Part of a small language model's weights.
Size: width 320, 5 heads of 64, MLP 640 tanh GELU, vocabulary 22208, 18.2M parameters.
Training: a variant of Adam for these matrices, 6958 steps.
Each number is 128 + 24 x the weight over its row's rms, rounded and kept within 0 to 255. Layers, rows and columns count from 0. Numbers have three digits each. The size before them is the row's rms in percent of the matrix's.

# layer 7 attention key, 320x320, rms 0.0545, rows 202-255, columns 120-159
097:131140134148151156076140146089137100136147115116129126127099140153155115133140158121148144099116105132234112109110115138
104:101164124147124169107127150109120123129172126126128141134132124137132134126121126111145135116131126145197114134112121139
079:141100145129155104130156129159165134127144124076103136116148160162110119162139100095161147104130144149147136138103113130
099:144104132117118073151108096134109122123095140143128129106121114118130125118136128148111122151109120126033125116140138098
104:141111137142114065146113093140115135122091134130140122129120122126140130126127116138107109162128111115030122136141146122
094:136115151128132089154120109110121122121064152120123140119142130164135123110143096144128121134135111106058135130132128111
109:141105146133140071133111099142112122120077145128119124108124116138120128125133124147127125137121112126044135137136130127
085:127077086115147148186139143119164157138128109141142107198088136106148121162094142078155136166148144141103136136120120168
095:115109142139156089125129124126122159125083117120132126138141088159125117131156101141121121136132147145067140146118148123
089:125087102148108107158135141135112127092082171115130097152145106125144111157148093112121140160099111163032162151089117111
072:128131081127135166134147142137153169125152124124136109166126128159141115105125093127155183140123087120182098121103124134
095:126118149133139079123116103124107133105082114109111139099159128158133123112146095129103135114106099145074126122126153126
100:132138117124132155094153138142154118121178128124114135128119117108125127119118162115122134106123124149219127124119127134
077:171117115134139127073184138139142159144129121117112140131139173096080126148143130128144131147116153118103127157121145138
097:158126135102133099152120103146150097127126117120124122148142153097125122130121116114086111131111157129043156112190143127
099:135108129143122064136129133161099138117079143126139104124122110133121123125145097142122135157123097138000124127119127112
085:108111133133129104142109110109128123110066138119128100144156114152165136135133081132109113137132094143063129144122123110
096:154109135131137089149123094119146130119082133106136120112137124168151148117138131151098135112138112115068118114135148123
091:157125139129071106160113110141133119161113140148120105108143146108132135103167123117150116160091123127054120113148121140
088:144115112147108070114092146142101090110102146136139093109100115135128150107152112167110127157122104127030114151108141122
101:109156117134098184113143158111130158120174121131106136134131140113115143118123127104142132116140136128200120138107134142
082:154111153117201112128149108118156093133096145115095161117145120180176131135153138148072146091104146110164130114120112101
102:122161128116126192120124153125137120131187113124118131144125132110132133128124136100139131108129133135207124117135117137
083:159133119096129184102156132106145170167162111143117143112148145109119127141141176126137123109137161104221128116129118142
085:114126132135113066154137122137110139114114100156131139128139103094147154110166128115138116193147109117038131129160122125
096:087158115135093151088131150131110123129169122146137128126126120082124131104134137120129127137118118161189122145095133142
100:118114148135122096147098108154101120126089125135121133125143132152139129107146100153141122164109121113041132131141144126
092:094132096130095156104103150130143111118140110153155113158112119095148109115103129141179117141161128114192114154123104147
100:112129139121138169133117133129133100138171133138148145140109162115112146137093135128137128108125148126220128136145126132
105:123151121134134176086130164116127133121162126136107122133135134113122145136128144125113126108128147129204112124118130142
080:114115110121117154096131107113106207134116159143152163152155118155128134144116135104179137143146168124118133067100111148
083:178124175107117106113123113135110125147091121161090158075142132140124125084123129168140071144131100062126123116188152094
102:160121127130112067138131104140126133135100142127124117127140128140126121128131128155118131165120126106051133137138145122
078:144103084141149105155177150134141147104117095098124110137109142163128070178142074089141147125142096146180148143116094112
101:139115134130119071147118110143119132118079137130136127117137116146126127116139100137123125140128111130030125146126142119
093:136131090129104189110158165136145126131180104114119117139126149117096125120135153116122146100139141152201113115117131126
096:134165152140150163100109164097109117122161137132123168120110156152130137120128133124128152086152158132226105111108124135
094:120111127143157055140131094152116148118088146109133112128141091146129125143134095164110140146111115123053149133118135111
086:120124117121105140084182186113103176142138122134135110154119128135104099154161145113127145106156120169164135135062113142
091:116116119137186149105189157118136157142134122110124117149131124170134112151132146131135142071125156169217133141112096120
084:064117091141159119165117155112129173109136122141146120200131115129144104172152086131145124142088135132101141127115131127
082:130117125112139104111121095146105092136113072132090185086146085147145122083132137137128117143121114128122123097185139100
084:180135148124183172136155118086160157164144114119129149118131161145118114108142148135152138097141164111173130107152114136
100:126101136125116081151102115141131123122078135125140120132139111140124119115134095142111116146122102129041129143128138117
102:110138100150111172109123141139139116124177124140128107145130117108108139121122137122121138141117115161188126131095119128
094:139118154132115084160089110135112127113091143131144133129132119121127128135116110128119117155137123121010132127139119112
083:100164153174160139134111122090112172107139188141094179142114140156132150148137168113119151109135160150151161133074094122
092:146133134140140164109125118143145144154154118123110121129165135149113124118121134148123141108151148126251115123133130129
088:101147120144112171146101176122128128139167105126121134150124139130132143095100136135119146097134141133207109139117130127
093:099107100137079146123123143145136122131156132119154074166135095105132100126108138127129166139119099163165126134111139137
095:131141106139111157115134159117112145119159128140144117144114135131118157095095150138117142096157156136192105145096149125
099:140118145133124065129117099143112126137089147128138122125125128138132124129148110147105127143123110113035138118142143120
102:122108142118137087168122113131115133113081146119147122118138122147126131116128090137135124141130122124047122147144136132
086:132123133114090101141127096121120106153085106139120142141143100111135114116124095127149098188113103081054126135163132118
# layer 7 attention query, 320x320, rms 0.058, rows 203-255, columns 120-159
103:179136069133135120161161166157114098115125110122108128090136158161144122129137111163116162105122138104129124115097135148
073:095112122151157172075104087127131164129128114135146110154133157127153134125120104054166139145103132093101168141123088110
080:143145197130133130102113101117138141113113112102149125154127112107113160163124146112133068138154138166133140153134159133
091:135154149100118134114117104100136121132111109131141177135136100095099161136127141137129100159122107107107113145105132131
073:117074120127131127107116138113117158136105124137058137159128141126171161137123107138176141138118138108114111144121125088
108:080145150128101134120111108095148179132112122119133148145144121084118165118135142113132111158129116141120129145117165100
088:096119175109112134113079128129096089127146186148116145155081133138106137164150158099072123119164132142134157151133121149
083:116133098162118118122120106162177156112140126127167077149134111109146130144157120118122116119118176113101135085145112102
079:111135096124137154109130152132078136144135098124101134142138104129110130112130131137119132102091170119130129148086105098
070:138131150157112129184093091167142146158137094120107163121122105141081146144112131105127143125145143117119116156142124141
083:109147099133119111112147111187158162129121114107160075113148121113093167136144138144146116098107156134104148133158107096
091:102159142168172137166153128131127177146152185142164139114109139137143084136127114103133135127133131133141142122109135155
081:058157136121131153139150150158165103157146161122092122132102140125123139125122148109087087149097124155123159117120071135
085:117120152119090123104151106109159195108150101122148069165097089094111127125108166112132118156127165122127132110149120108
077:093134108128097136141130160173162104132101095145095118121125114117129146127168157132129098140099138151124144145082124134
071:172162085157130138096146148150118106118115102113082119119133179124108163129171104156128118102122186109118117136094158122
082:119111117173142144110089152131092155155090158135064108123097078112079166127137145109136129157181131102094130155090166151
081:094149101142175149110128097167140167148121103127098155149122122115120139133085093098173128138118116115130139125097121132
086:159120134124124166131128162111126108131099128150087172109120146133142135124147087147134160122132115131128090163101133152
089:163132098120124139126165159131146079126132111109107131108135176145152118136131083168150171093100107153145121116135103101
082:129119126174137120117135123122106126133135161115114107121149148129154145117134116133168113109146154133099160130127123108
079:138154107156113116141139165124121105122155142119138118102113146150104096131112112146101120087125138105158123099132106127
080:072099161125135114114133107132114165151157150129154124156133125120141118113101132078167142174127081149142137131174118136
083:139136073142115194171102161110148164160115162112129101130070132127139112087121111108125127126125128091130103102111164139
088:176162075132181127149148111167171114122146095115203126130153173154116119132115094172122125112117136141133143120131136139
085:133144093110114128136131114093156146142122091110147118135153126115111141116111105143149142119151161087110117089154124090
081:178137097109151114168099105123101086148117102140127142092136144153121113115093129109096120124147122118118097119140150124
086:170102147096095112106136120120106089100096147113118114141150117142154102154095120149088143140116115135139101135136117147
096:184133125110105135113198143111130081125124091117114128111120159145139118113118092185148183117136134159141089123128093126
085:097180124130160120148085099161140117130147093148158164175129120139126129140102151128049096123144132134119110161159127117
081:123101133110122110097168110098141134139110099123105111113148185120138108131133112133149125138164101149144120123152130134
091:108122186102119150105102089068108138146093141137122161141128080104140145131126146121145132163122121110116110149113147141
077:111071117133097133162078102136122174152127151153085131136133138132146144112110143121141134133064163091107130117095132098
078:087131117134114125125037097163152149135122119130107096149112143099115158114129149106130125122125134105124153119134120105
076:088106137144133135158187147153135115147150141153128137115120093127125113120124133136153152134143117140123121162127114151
083:136136161107100109132142136156131064105132152098134124090139126162110165097153120194122147085114130132105130146175158134
069:128137111125107148142115114089180160115115087111172126138145163109143129141151154098110111133083151174122145143136107133
085:075130070145149116150112117190137119140150119131118091145102155136149108137153132154113117119116156138126152162139130142
086:105141134173122131138102165158104175133163159134135102090149124129162125120169146086110126115111130131119152112129124155
085:158078126136080131117134130166159167120145146152130113121151104116143120108140143129142143116103166092117111120153148110
084:135096174125124118119161141107137091114070131114132117091142115123149149136146167157153083111125120156121140133097152127
078:125142165134102109103103127143147149107145139173109131129112146134153140102121152102120112150154136154141131102175140141
074:159142105138106121118124126154130082093138102128128093158119189088124158128152080158116097127141151097104134156136148116
093:153153143116108138132171116163106123146131158131140100089148146129153120105117130157121152078077116137144104122094150125
074:129150109116086121111115142141127111104107096094107136138089109117110154160123145139071098153113109153123144160088145101
085:108137126148109121108155141162124132108186143099153129127163161121143100141183103119134119130100142127113143114110160115
075:167132135095123128075118058139088126124141094147167126095148132121131139087087148157134137128127111147151115157155128137
075:165152112111072111143154122176113075135134127111167142083147142141068125104120079163129118096128117120157121128151178135
086:188141126126174118128123036173094100146116144164156106113146078127108131154141190097135126125142142120118099162094159114
084:132145146110054115121119125166109064130110143121136109079129106133088122108147135155101158137133079132125094123133171146
079:127136150128157135119138116069110150134107110117112162128117093111134168127099168154160109156126149110113088148103142116
087:154125116134103103115085117146126109102104096125127090160153128096151141154129137106136096139101126108107164109147111088
076:148118094139108143124156128092151118125110063143106163139115184122139137160103107176173111111130146110131125114162129098
# layer 7 attention value, 320x320, rms 0.0724, rows 192-216, columns 120-159
114:123121138131101132172124119075107127162128128090194132092171121124125120104146183084130102117123085133119160098127117135
104:131182136124117131139120133129149150117099144183135129116115133134124079092109117134144153120137178111119139135147096117
112:144141137151162124112089118124113069136153128119105130139106105139150178085085130150136094145144131079144097127108138101
097:121102139111094126137161180110115111131117125109130067114124177143115187147140116112134104118085109177130140118133085103
124:095117138137124131134130137124118168157131113135121137102173121121091103116168162111146163128134100105120139107123110157
100:156172137136146119113096132140142097109131138134094111135077096131133138093072128160144111113132162100134122127122140102
095:161168116156155133148094116109173142152130158130129138107110097123158076133083146136131119113147154098119152143115146143
110:138167113168143125145079110158145140126125127110078141170080080113160105144091137168124149135129135105139129143131166135
099:112104131133110155117138149091109084141111132087139100087180150148162190166129096103128098143098110134129136144106088146
103:118098120148120143105153184125108152133122126100119081126131135141105139163130120132147115129112106168133118141115114131
105:137142118139139106127139119166130171133125119158082167127076083111120108085144136161138156136153115141126120136142183149
104:155156130143124140099149133100132127151108134129148136113128198151135146151117115118100122115115130128126120152128089107
100:126138152103124124130165102128144118116109112126141084130175136128096088100137123126188155097129144092123148083150079136
108:145127122131134137154124085102143139174149137120129137136119125122157137108100135126137120130089131086123161137093131073
093:133149118190139139164094084094185171179115126107109151095112113114165106125095146139136136108153132099128139158118145149
102:089100140116105118121147139132128104104149088116120123113141128124115173112130137128170098118122094132128139079147095094
105:091137162115120125142106155127090115134117108144135092155174136125072112087148120128148141130124144122130124089145096110
092:097165164126107134128127152130116106100140100103109089159095108135129175108106135120155080129125114159139147125139139118
105:143132135094139107133147148125092092115140113157144118121120133122127118106126160132147095122173143109129130073132133124
110:131116131089086121110183159137107106088125109127156116104141171146087182139135119098135106120123096148124137122140072096
105:157129107159169132119116140130136149143139135134102176104073107124154130127097145144123110136165106138135108139107175170
096:144175116121167125114149104119161175160120161178135154106104142120167071146125132133134147114147163096139135140105136109
104:100137161122114145123105151130083109133127109116124092134164132134128130101134127122141133130083152109125141084116096108
125:132139140148129129137100091145150190112119152145160156129132109124113092127146098139120171120143157144128129159171133147
105:121103097142104132137133086126153188120126122104149157144150109111156114188154119128088155138120115152123146158146160159
# layer 7 attention output (transposed), 320x320, rms 0.0655, rows 192-215, columns 120-159
108:176167104140167106123121146112162134120114126130105131151114164123164145081120052153141167171134157148124131168125161156
104:143090118135129114098178134127112111139126139111107146126143139153156159164133133139147133162113119150106128127073120129
112:082068121095069143121137126147149152137104152139121134128131125131087149119136164114123078119088064152149159128187136152
104:146140138114159139141111104130136159119129159106131175156112046148159097117129141132123159130156118131136088121095121123
117:204166128150166124151171103070121081142125104140165121116105117104148112123104089137118128154161181139122100153110160134
103:094074125099105142092180107141130148125111143136129154116151162153099168164139136105127112106102076156127154114140104120
102:097107110131121125104189107152117140116128099157145100103179202135089156123159106091119168113121111136126152123151116110
108:130105110133131120120162127142126119147127096148154095091161214137064159132118137100106106078140150145130129076168129136
104:140132138116112121156078127179135188126132132121132124153109067143105086068138163127109170136152118123132116133137155133
103:139133143136160118142134081142117158122146125140176141123129058129101064140132143085111170116188159118122112119131134094
106:113142125141137122134163087099098100121116091134184109094149191115093155186097082126118117104151155114116150086149090107
097:109111119112127112138106122137117169127129175115109111152134041151123126089166130142159136167130096113111132096121144112
100:181132121120122132113132182078140088148123142121091176138087126129196176131111143168116097164133146173124091171104156148
110:162136124097117145144122139122133122108101127140121122129141160140138132110151161115136109135131121136149142126154139167
097:135140100128122119135178125137125106137126119156142066111116175131115149090119113109083135122126105151140133089166136124
099:174159147107158149118137131102139132121102162116099177152102096127162119133112114135107121153132103149146106158095150138
106:193115119143119132092184145102141100143132128125119185108104125125163137176107123140141146165140142153118112158078167157
090:155087117114149140118135133134162138122133141120124190144109134130143138150125145114118126112126123164133115121119100136
103:108126131124107139075124148086162115107126146122102186148140175123171187154126097163149124136084116141123131174135114143
110:138137146119168141130076146094147142117129179093100163177107027142188097119145129148151130173122134121120125158082127123
104:062113138127117129130136075128129147119140102150184070146160127104069111134156127087117135087119101091142141095183088085
099:095101113121105122136155106124085121122121124141137091121168156143126165129157118132146131122112091120122151094137088105
102:201107119126121128112159136116151137132121126116119184137118130146142137143112137133136140162145136155125107173096166160
117:128104097145132115141144163124108071163140104130087085117102125126134115113116150126136122137106129123130136123091131121